{"num_hidden_layers": 16, "hidden_size": 256, "num_attention_heads": 4, "num_key_value_heads": 4, "head_dim": 64, "intermediate_size": 704, "vocab_size": 2048, "hidden_act": "swiglu", "norm": "layernorm", "norm_place": "pre", "norm_eps": 1e-05, "positions": "rope", "rope_theta": 10000.0, "rope_fraction": 1.0, "qk_norm": true, "attn_scale": 0.125, "bias": "none", "tie_word_embeddings": false, "parallel_block": false, "init": "orth", "init_std_qkv": 0.0281, "init_std_o": 0.0, "init_std_up": 0.0281, "init_std_down": 0.0, "optimizer": "adam_variant", "learning_rate": 0.00159, "beta1": 0.9, "weight_decay": 0.12, "lr_head": 0.0104, "warmup_steps": 310, "schedule": "wsd", "decay_fraction": 0.741, "decay_shape": "linear", "final_lr_fraction": 0.0, "batch_tokens": 65536, "max_seq_len": 256, "doc_mask": true, "z_loss": 0.0001, "train_tokens": 387200000, "max_steps": 5909, "dataset": "wikipedia_en"}
Each number is 128 + 24 x the weight over its row's rms, rounded and kept within 0 to 255. Layers, rows and columns count from 0. The size above them is the row's rms in percent of the matrix's.

# layer 9 attention value, 256x256, rms 0.0569, rows 149-173, columns 128-191
size [106 107 103 102 106 115 110 100 107 105 109 106 111 115 105 101 103 109 108 110 108 112  99 102 100]
[[117 141 115  74 118 167 149 124 119 144 153 143 123 143 196  79 127 165 111 138 151 104 111 105 166 147 118 161 114 116 128 117 140 172 146 153 155 168 123 108 181 170 115 165 146 150 104 125 125 115 146 107 117 147 137 110 116 112 126 106 160  87 151  91]
 [132 154 189  93 111 134 139  90  98 114 129 125 159 150 141 119 150 140 116 136 104 128 146 143  98 154 130  97 120 129 141  88 111 124 149 130 106 118 153 110 126 112 123 130 128 120 169 141 138 176 156 152 131 152 111 119 127 116 156  89 111 109 116 105]
 [169  90 103 103 115 146 152  98 139  97 122 109 102 142 137 147 142  96 145 146 145 144  82 151 122  96 166 106 101 138 133 131 118 119 123 105 151 141 101 128 148 159  81 136 123 116 112 106  53  97 143 116 124 144 135 162 138 130 137 147 126 126 122 172]
 [121 134 111 182 125 133 124 130 139 148 139 129 143 104  64 141 172 147 184 132  84 134 125 129 106  82 124 107 152 147 119 141 179 117 126  99 120 126 160 157 125 103 148  87 131 137 126 102 111 136 134  94 139 129 107 189 131 112 148 135 149 118 124 143]
 [ 85 169 141 125 158 144 117 132 139 121  95 148 133 115 120 184 145  76 127 138  81 143 165  97 121 114 126 142 170  92  73 165 113 133 144 113 126 154 113 110 156 120 159 121 137 128 146 174 120 144 133 166 123 128 127 169 119 149 144 150 132 137 128  84]
 [103 143 118 128 145 144 144 114 135 114 125 133 142 149 102 154 124 156 118 131 129 106 114 134 141 147 145 114 157 133 104 129 141 146 155 127 151 104 168 128 134 136 123 130 114 116 118  94 186 144 105 135 102 139 142 108  93  82  99 149  87 170 133 135]
 [135  97 157 112 150 112 146 122 138 120 187 117 115 147 126 158 136 134 155 129  99 139 104 139 150 133 141 123 184 124 158  95  62 139 115 121 136 138  86 132 119  91  83 174 126 129 101 106 126 146 131 145 111  98 116  85 112 113 148 100 113  97 146 125]
 [105 167 105 153 153 111 121 162 130  95 150 115  77 120 150 149 106 101 121 156  94 120 106 142 105 134 128 114 148 113 107  93 126 122 142  93 106 109 157 100 138 118 114  76  89 126 118 110 146 139  92  82 146 137 147 142 133 128 121 152 102 146 107 109]
 [107 174 102 149 123 101 130 122 147 143 149 163 152 112 125 110 122 128 145 121 157 117 111 121 145  83 140  80 130 134 153 141 182  83  80 132  82 125 165 127 144 134 123 103 142  72 141 112 173 134 143 121 157 130 126 155 151 159 131 105 120 110 111 103]
 [151 123 141 125 130  92 121 133 116 128  94 113  93  88 108 106 134  68 111 113  71 142 122 123 161 123 138 133 124  88 132 170 130 168  79 134 115 120 139 119 127 138 144 179 168 140 124 143 134 134 136 167 131 153 126 112 127 112 130 111  72 172 120 115]
 [120 148 132 105  95 100 106 127 124 153 131 124 133  93 115 130  98 138 105 126  64 166 145  78 169 169 133 205  78  75 125 127 108 106 102 115  89 157 158 129 120 132 103 141 115 171 135 136 169 118 154 119 146 112 140 140 123 166 149 147 143 123 136 143]
 [145 133 160  93 113 167 134 126 118 125 159 109 136 118  93 139 114 127 100 153 116 127 135 144 153 127 172 101 111  95 105 142 165 152 131 112 112 136 119 161 133 134 160  88 154 115  60 137 160  87 151 125 131 136 122 133 150 123  99 136 114 121 128 100]
 [144 107 150 110 133 146 119 119 128 149 160  90 123 139 168  66 115 134 123  94 135 111 149 128 122 167  75 115 105 117 158 128 135 143  83 165  97 130 128 130 119 129 109  96 140 130 116 153 105 138 177 173 134 166 119 138 120 108 132  39  89 119 132  89]
 [133 132 127 111 112 140 135 114  87 132 118 110 150 164 144 128 164 129 118 128 143 142 155 133 178 110 159 151 108 102 119 111  67 169 139 192 137 158 144 164 125 128 120 143 111 150  82 107  95 103 173 120 116 127 154 135 138 133  95 110 121 109 144 110]
 [102 123 138 136 122 129 138 152 131 128 166  77 156 152 120 131 127 118 146 107 137 149 110 127 111  92 135 141 167 145 120 180 103  98 113 165 107 136 129 160 114 158 168 101 146 163 101 131 108 104 109  92 136 192  94 105 159 103 104 116 129 105  99 150]
 [165 121 115  96 103 111 148 110 130 127 108 169 125 154 141 125 123  96 145 161 123 135 103 121  93 214 130 155  83 124 145 161 132 121 136 136 108 104 157 127 110 128 121 130 136 163  84 135 100 182 122 125 121 140 140 163 129 127 192 129 137 194 137  95]
 [146 126 155 119 111 103 120 135 117 171 167 135 138 139 140 102  89 134 137 102 148 133 153 140 161 116 170 130 141 173 125 153  99  98 110 129 145 118  95 170 124 123 107 113 143 121 118 142 115 127 137 149 140 131  96 109 139 129 108 146 125 156 108 123]
 [110 161 124 142 117 104 124 136 156 133  74 114 123 122 135 141 134 116 130 136 100 103  90 132 116  98 129 183  66 140 178 146  82  87 120 120 119 106 111 115 182 121 118 141 170  99 106 128 136 106 130 160 119 127  96  77 154 165 122 171 136 143 120 163]
 [129 166 161 123 126 113 139 143 118 138 145 143 111 128 206 153  95 142 109 120 108 127 117 150 147 190  86  69 121 128 145 143 159 118 116 125  92 102 121 119 125 142 123  79 147 143 119 109 164 110 118 164  91 139 140 127 128 132 120 140  88 118 158 105]
 [114 115 126 122  87  95 131 110 132 158 109 109 109 133 109 168 153 126  92 145 155 126 134 110 187 157 173 172  93  62 127  85 144 114  87 163 149 120 156 138 160 137  76 128 138 108 122 156 135 133 147 119 133 114 153 128 192 141 158 144 147 102 138 118]
 [127 112 111 182  94 156 136 127 139 108  89 135 141 153 114 114 109 125 138 139 185 107 116 120 110 116 141 120  95 164 102 113 126 155 134 132 160 115 119 126 121 158 127 157 103  78 115 104  75 170 145 121 130 127 138 109 142 129 136 128 164 104 131  92]
 [ 92 130  88 136 110 157 129 131 128 133  99 119 136 149 121 134 100  82 139 125 172 118 116 141 122  87 117  88 137 108 135 135 167 117 155 108 108 156 124 101 109 116 105  63 133  93 150 144  89 125 127 147 107 168 136 185 135 196 130 117 129 133  97 101]
 [105 141 143 174 151 129 121 150 147  85 122  84 120 153 137 137 173 121 169 134  73 108 113 148 162 111 123 138 116 147 157  87 153 137 113 157 111 132  98 131 112  99  88 120 118 142 126 150 110 132 122 141 127 139  96  94 151 145 156 156 123 161 110 143]
 [122 142 103 108 121 105 119 138 117 134 154 136 138 141 124 149 117  99 131 106 136 184 135  99  84 118  95 164 129 118 162 162 112 126  95 133 114 120 130 118 146 125 132 121 121 142 110 135 161 124 128 120  89 132 120 121 141 146 105 119  73 181 118 153]
 [127 106  85 111 134  95 120 127 124 122 125 135 157 155 136 157 148 139 121 148 160 145 123 107  95 177 113 121 114 130 130 151 183 113 137  84 134 127 139 146  98 149 128 128 159 143  56 107 141 118 114 148  98 137 140 134 151 160  86 109  83 170 121  98]]
# layer 9 attention output (transposed), 256x256, rms 0.0561, rows 149-172, columns 128-191
size [106 106  96 103  96 108 104  96  99 105 101 101 104 103 100 101 103 105  98  99  99 109  93  99]
[[154 120 119  78 120 121  80 114 160 120 114 123 154 124 140 130 141 105 169 157 165 162  97 137 150 139 113 130 141 104 113 123 148 102 131  92 130 172 128 127 173 152 109 150 102 121 112  98 153 107 130 126 128 150  67 127 136 110 184 138 170 120 120  88]
 [ 97 112 115 109 145 138 110 114 143  93 148  99 118  90 146 114 127 160 110 124 143 121 101 174 103  97 139 156  93 142  83 168 190 123 138 105 140 145 136 139 133 144 163  96 118 123 112 108 108 127 130 174 129 179 105 105  82 144 169 127 123 151 133 144]
 [142 140 170 140 122 119 172 119 127  90 137 142  93 110  97 126 128 112 152  86 135 149 136 144  96 125 169 143 107 152 109 141 188  91 111 132 120 139  57 109  99 114 133 134 111 152 121 113 112 102  92 147 156 123 134 107 108 140  97 134 113 152 143 171]
 [145 108 125 141 104 131 134 126 128  97 103  84 160 113 104 115 139 167 138  95 159 109 143  98 138 153 136 161 106 163 108  75 141 140 121 140 128 115 154 142 151 115 135 106 142 157 155 146 139 136 152 136 173 128 134 145  92 122 110 128  93 155 128 153]
 [107 124 106  96 155 152 143 174 101  95 136 148 160 122 140 114 129 169 171 135 130  88  90 126 137 146 118 134 100 137 107 110 102  61 108 109 165  98 107 130 126 114 131 146 136  73 120 125 139 119 110 116 110 156  77 128 152 128 136 117 113  72 119 171]
 [ 85 114 136 106 116 200 141 103  56 106  96  71 133 114 123 110 140 178 130 126 143 108 163 128 101 110  69 157 106 156  96 136 142 137 106 169 132 111 130 139 109 127 175 125 117 109 116 125 155 146 133 146 131 121 127 179 123 116 150 147 133  85 131  89]
 [137 152 104 140 163 113 146 137 143 121  87 102 134 137  89 113 137 113 157 164 105 104 152 115 152 122  88 139 175  94  96 148 143 158 132 120 129 128 124 123 115 155  97 115 147 119 126 128 101  84 111 130 108 136 136 144 166 132  96 131 118 143 123  88]
 [146 100 197 131 157 154  89 114 115 116 121  82 159  99 132 115 129 168  87 102  94  93  93 137 132 108 137 154 113 200 132 177 108 106 138 138 139 158  93 160 107 118 122 116 172 114 165 139 128 161 150 148 122 133 143  99 108 115 156 109 109 158 123 157]
 [150  99 160 159 128 139 106 126 120 183 102 148 116 126  48 157 159 117 133 155 120 150 107 117 137 142 117 121 117 137 173 124 132 142 126 154 184  88 199  89 161 146  96 178 110 162 128 103 137 155 148 122 142 159 134 163 154 148 111 114  90 147  97  95]
 [168 145 169 134 113 133 113 165 179  62 129 156 144 141 150 112 159 100 149 137  97 140 147 120 138 168 135 109  92 108 145  95 119 167 132 116 116 140 120 143 145 132 141 134 118 139  89 119 134 124 123 166 132 127 134 209 168 151 152 145 160  92 184 139]
 [158 135 149 121 152 129 100 134 130  92  66 128 133 137 130  85 132 114 153 124 120 188 120 140 138 135 134  81 117 119 150 153 165 113 109 134 127 140  93 100  96  90  53 133 119 117 163 127 145 132 142 103  87 119 126 120 131 141 139 111 132 125 142 162]
 [124 107 132  67 107 183 110 136 156  97  97 103 122 136 131 147 119 140 113 103 134 105 149 138 109 137 102 131 126 104 111 144 106 100 126 146  91 136 146 135 143 122 159 156 128  83 131 160 124 132 115 113 151  93 109 132 121 113 140 123 175 108 161 132]
 [122 134  92 136  99 164 138 115 181 108 182 126 143 132 164 143 156 129 172 109 151 181 163 160  96 120 152  82 148 136  99 105 110 168 146  88 102 141 166 131 125 138 114 112  55 129 114  99 117 113 119 150 143  99 153 111 114 139 134 146 128  94 163 156]
 [156 146 110 102 129 131 116 154 136 130 154 135 135 112 149  86 126 129 139 120 144 153 138 100 177 145 102 127 106 163 107 128 149 139 163 102 156 131  97 123 144  79 162 159 143  86  76 118 103 119  95 142 110 159 143 130 122 106 148  92 159 166 153 188]
 [130 151  96  91 125 144 118 189 150 145 146 116 137 151 134 142 113 117 140 129 170 125 122  94  69 112 109 128 112 139  83  97  74 155 120 147  98 117 132 147 134 172 160 141 145 163 106 120 114 101  67 154 153 105 117  97 133 121  92  75 130 108 119 114]
 [130 157 109 152 114 132 124 137 124 152 146 134 101 132 142 133 131 134 126 147 142 165 118 131 178 138 113 132 140 148  96  99 117 161 131 160 124 160  84 120 125 149  88 119 133 172 125 110 120 123 136 132 121 166 152 133 130 110 133 186 138 163 143 141]
 [132 143 115  63 148 134  98 130 172  86 161 100 132 167 143 151 115 119 112 107 137 107 153 184  81 134 135  98 138 153  82  90  97 146 140 136 138 155 150  82 126 135 133 150 129 150 131 156 126 155 103 145 149 136 130  99 135 136 121  93 144 139 137  99]
 [194 131 136 137 135 105 132 143 150 147 142 127 136 133  98 131 113  75  92 110 125  96  92 102 134 121  90  80 162 144 148  97 123 113 121 121 144 113 114 175 114 128 149 140  76 175  85 163 116 106 131 127 140 171 112 121 128 139  62 109 152 120 171 139]
 [144  96  91 154 129 133  98 168 136 165 101 111  83 127 121 118 140 131 170 123 147 169 128 159  83 125 147 132  83  79 183 141  80 143 154 160 124 163 149 108 139 124 126 146 101 123 141 131  78 156 168 103 160 171 129 191 164 155 147 177 152 113  78 114]
 [186 129 139 131 147 167 155 120 121 108  87 184 115 136 150 140 131 156 149 124 122 164 129 113 154 138 144 135 130 127 104  74 108 103 112  88 127 123 128  80 124 129 148 140 104 123 100 124 121 108 116 137 142 163 132  88  79  67 162 135 150 113 149 134]
 [130 143 137 128 108  99 116  90 108 131 117 142 149 130 146 136 126 107  94 133 130 132 158 156 180 120 107 129 152 168 160  86 177 144 132 135 118 112 131 131 100 122  86 133 119 137 103 103 113  78 164 107  96 132 150 136 189 138 126 159 104 123 128  96]
 [107 137 123 142  83 121 149 125 155 128 170  99 167 127 114 166 128 113 144  86 103 103 143  79 115 118 196 122 149 112 163 167 105 113 167 136 109 110 138 150 121 157 108 101 111 137 170 106 126 145 123  93 101 161 149 109 108 123 142  94 119 133  96 126]
 [132 103 122 143 145 157 178 117 115 112 112  94 136 135 166 133 147 177  94 126 128  71 138  93 130 141 119 104 135 186  94 144 103 148 175 125 159 110 115 190  73 129  86 103 122 165 138 114 141 103 119 142 105 158 136  94 132 146 160 105  94 131 130 135]
 [161  88 119 155 135 136 119 157 111 116 186 186 165 157 161 122 108 110 122 162 101 117 143 153 133 110 145  52 146 126 113 110  59 164 146 136  98 141 137 140 121 135 160 120 150 163 122 100 170 126 136 136 151  92 160 118 114 133 119  96  98 120 145 154]]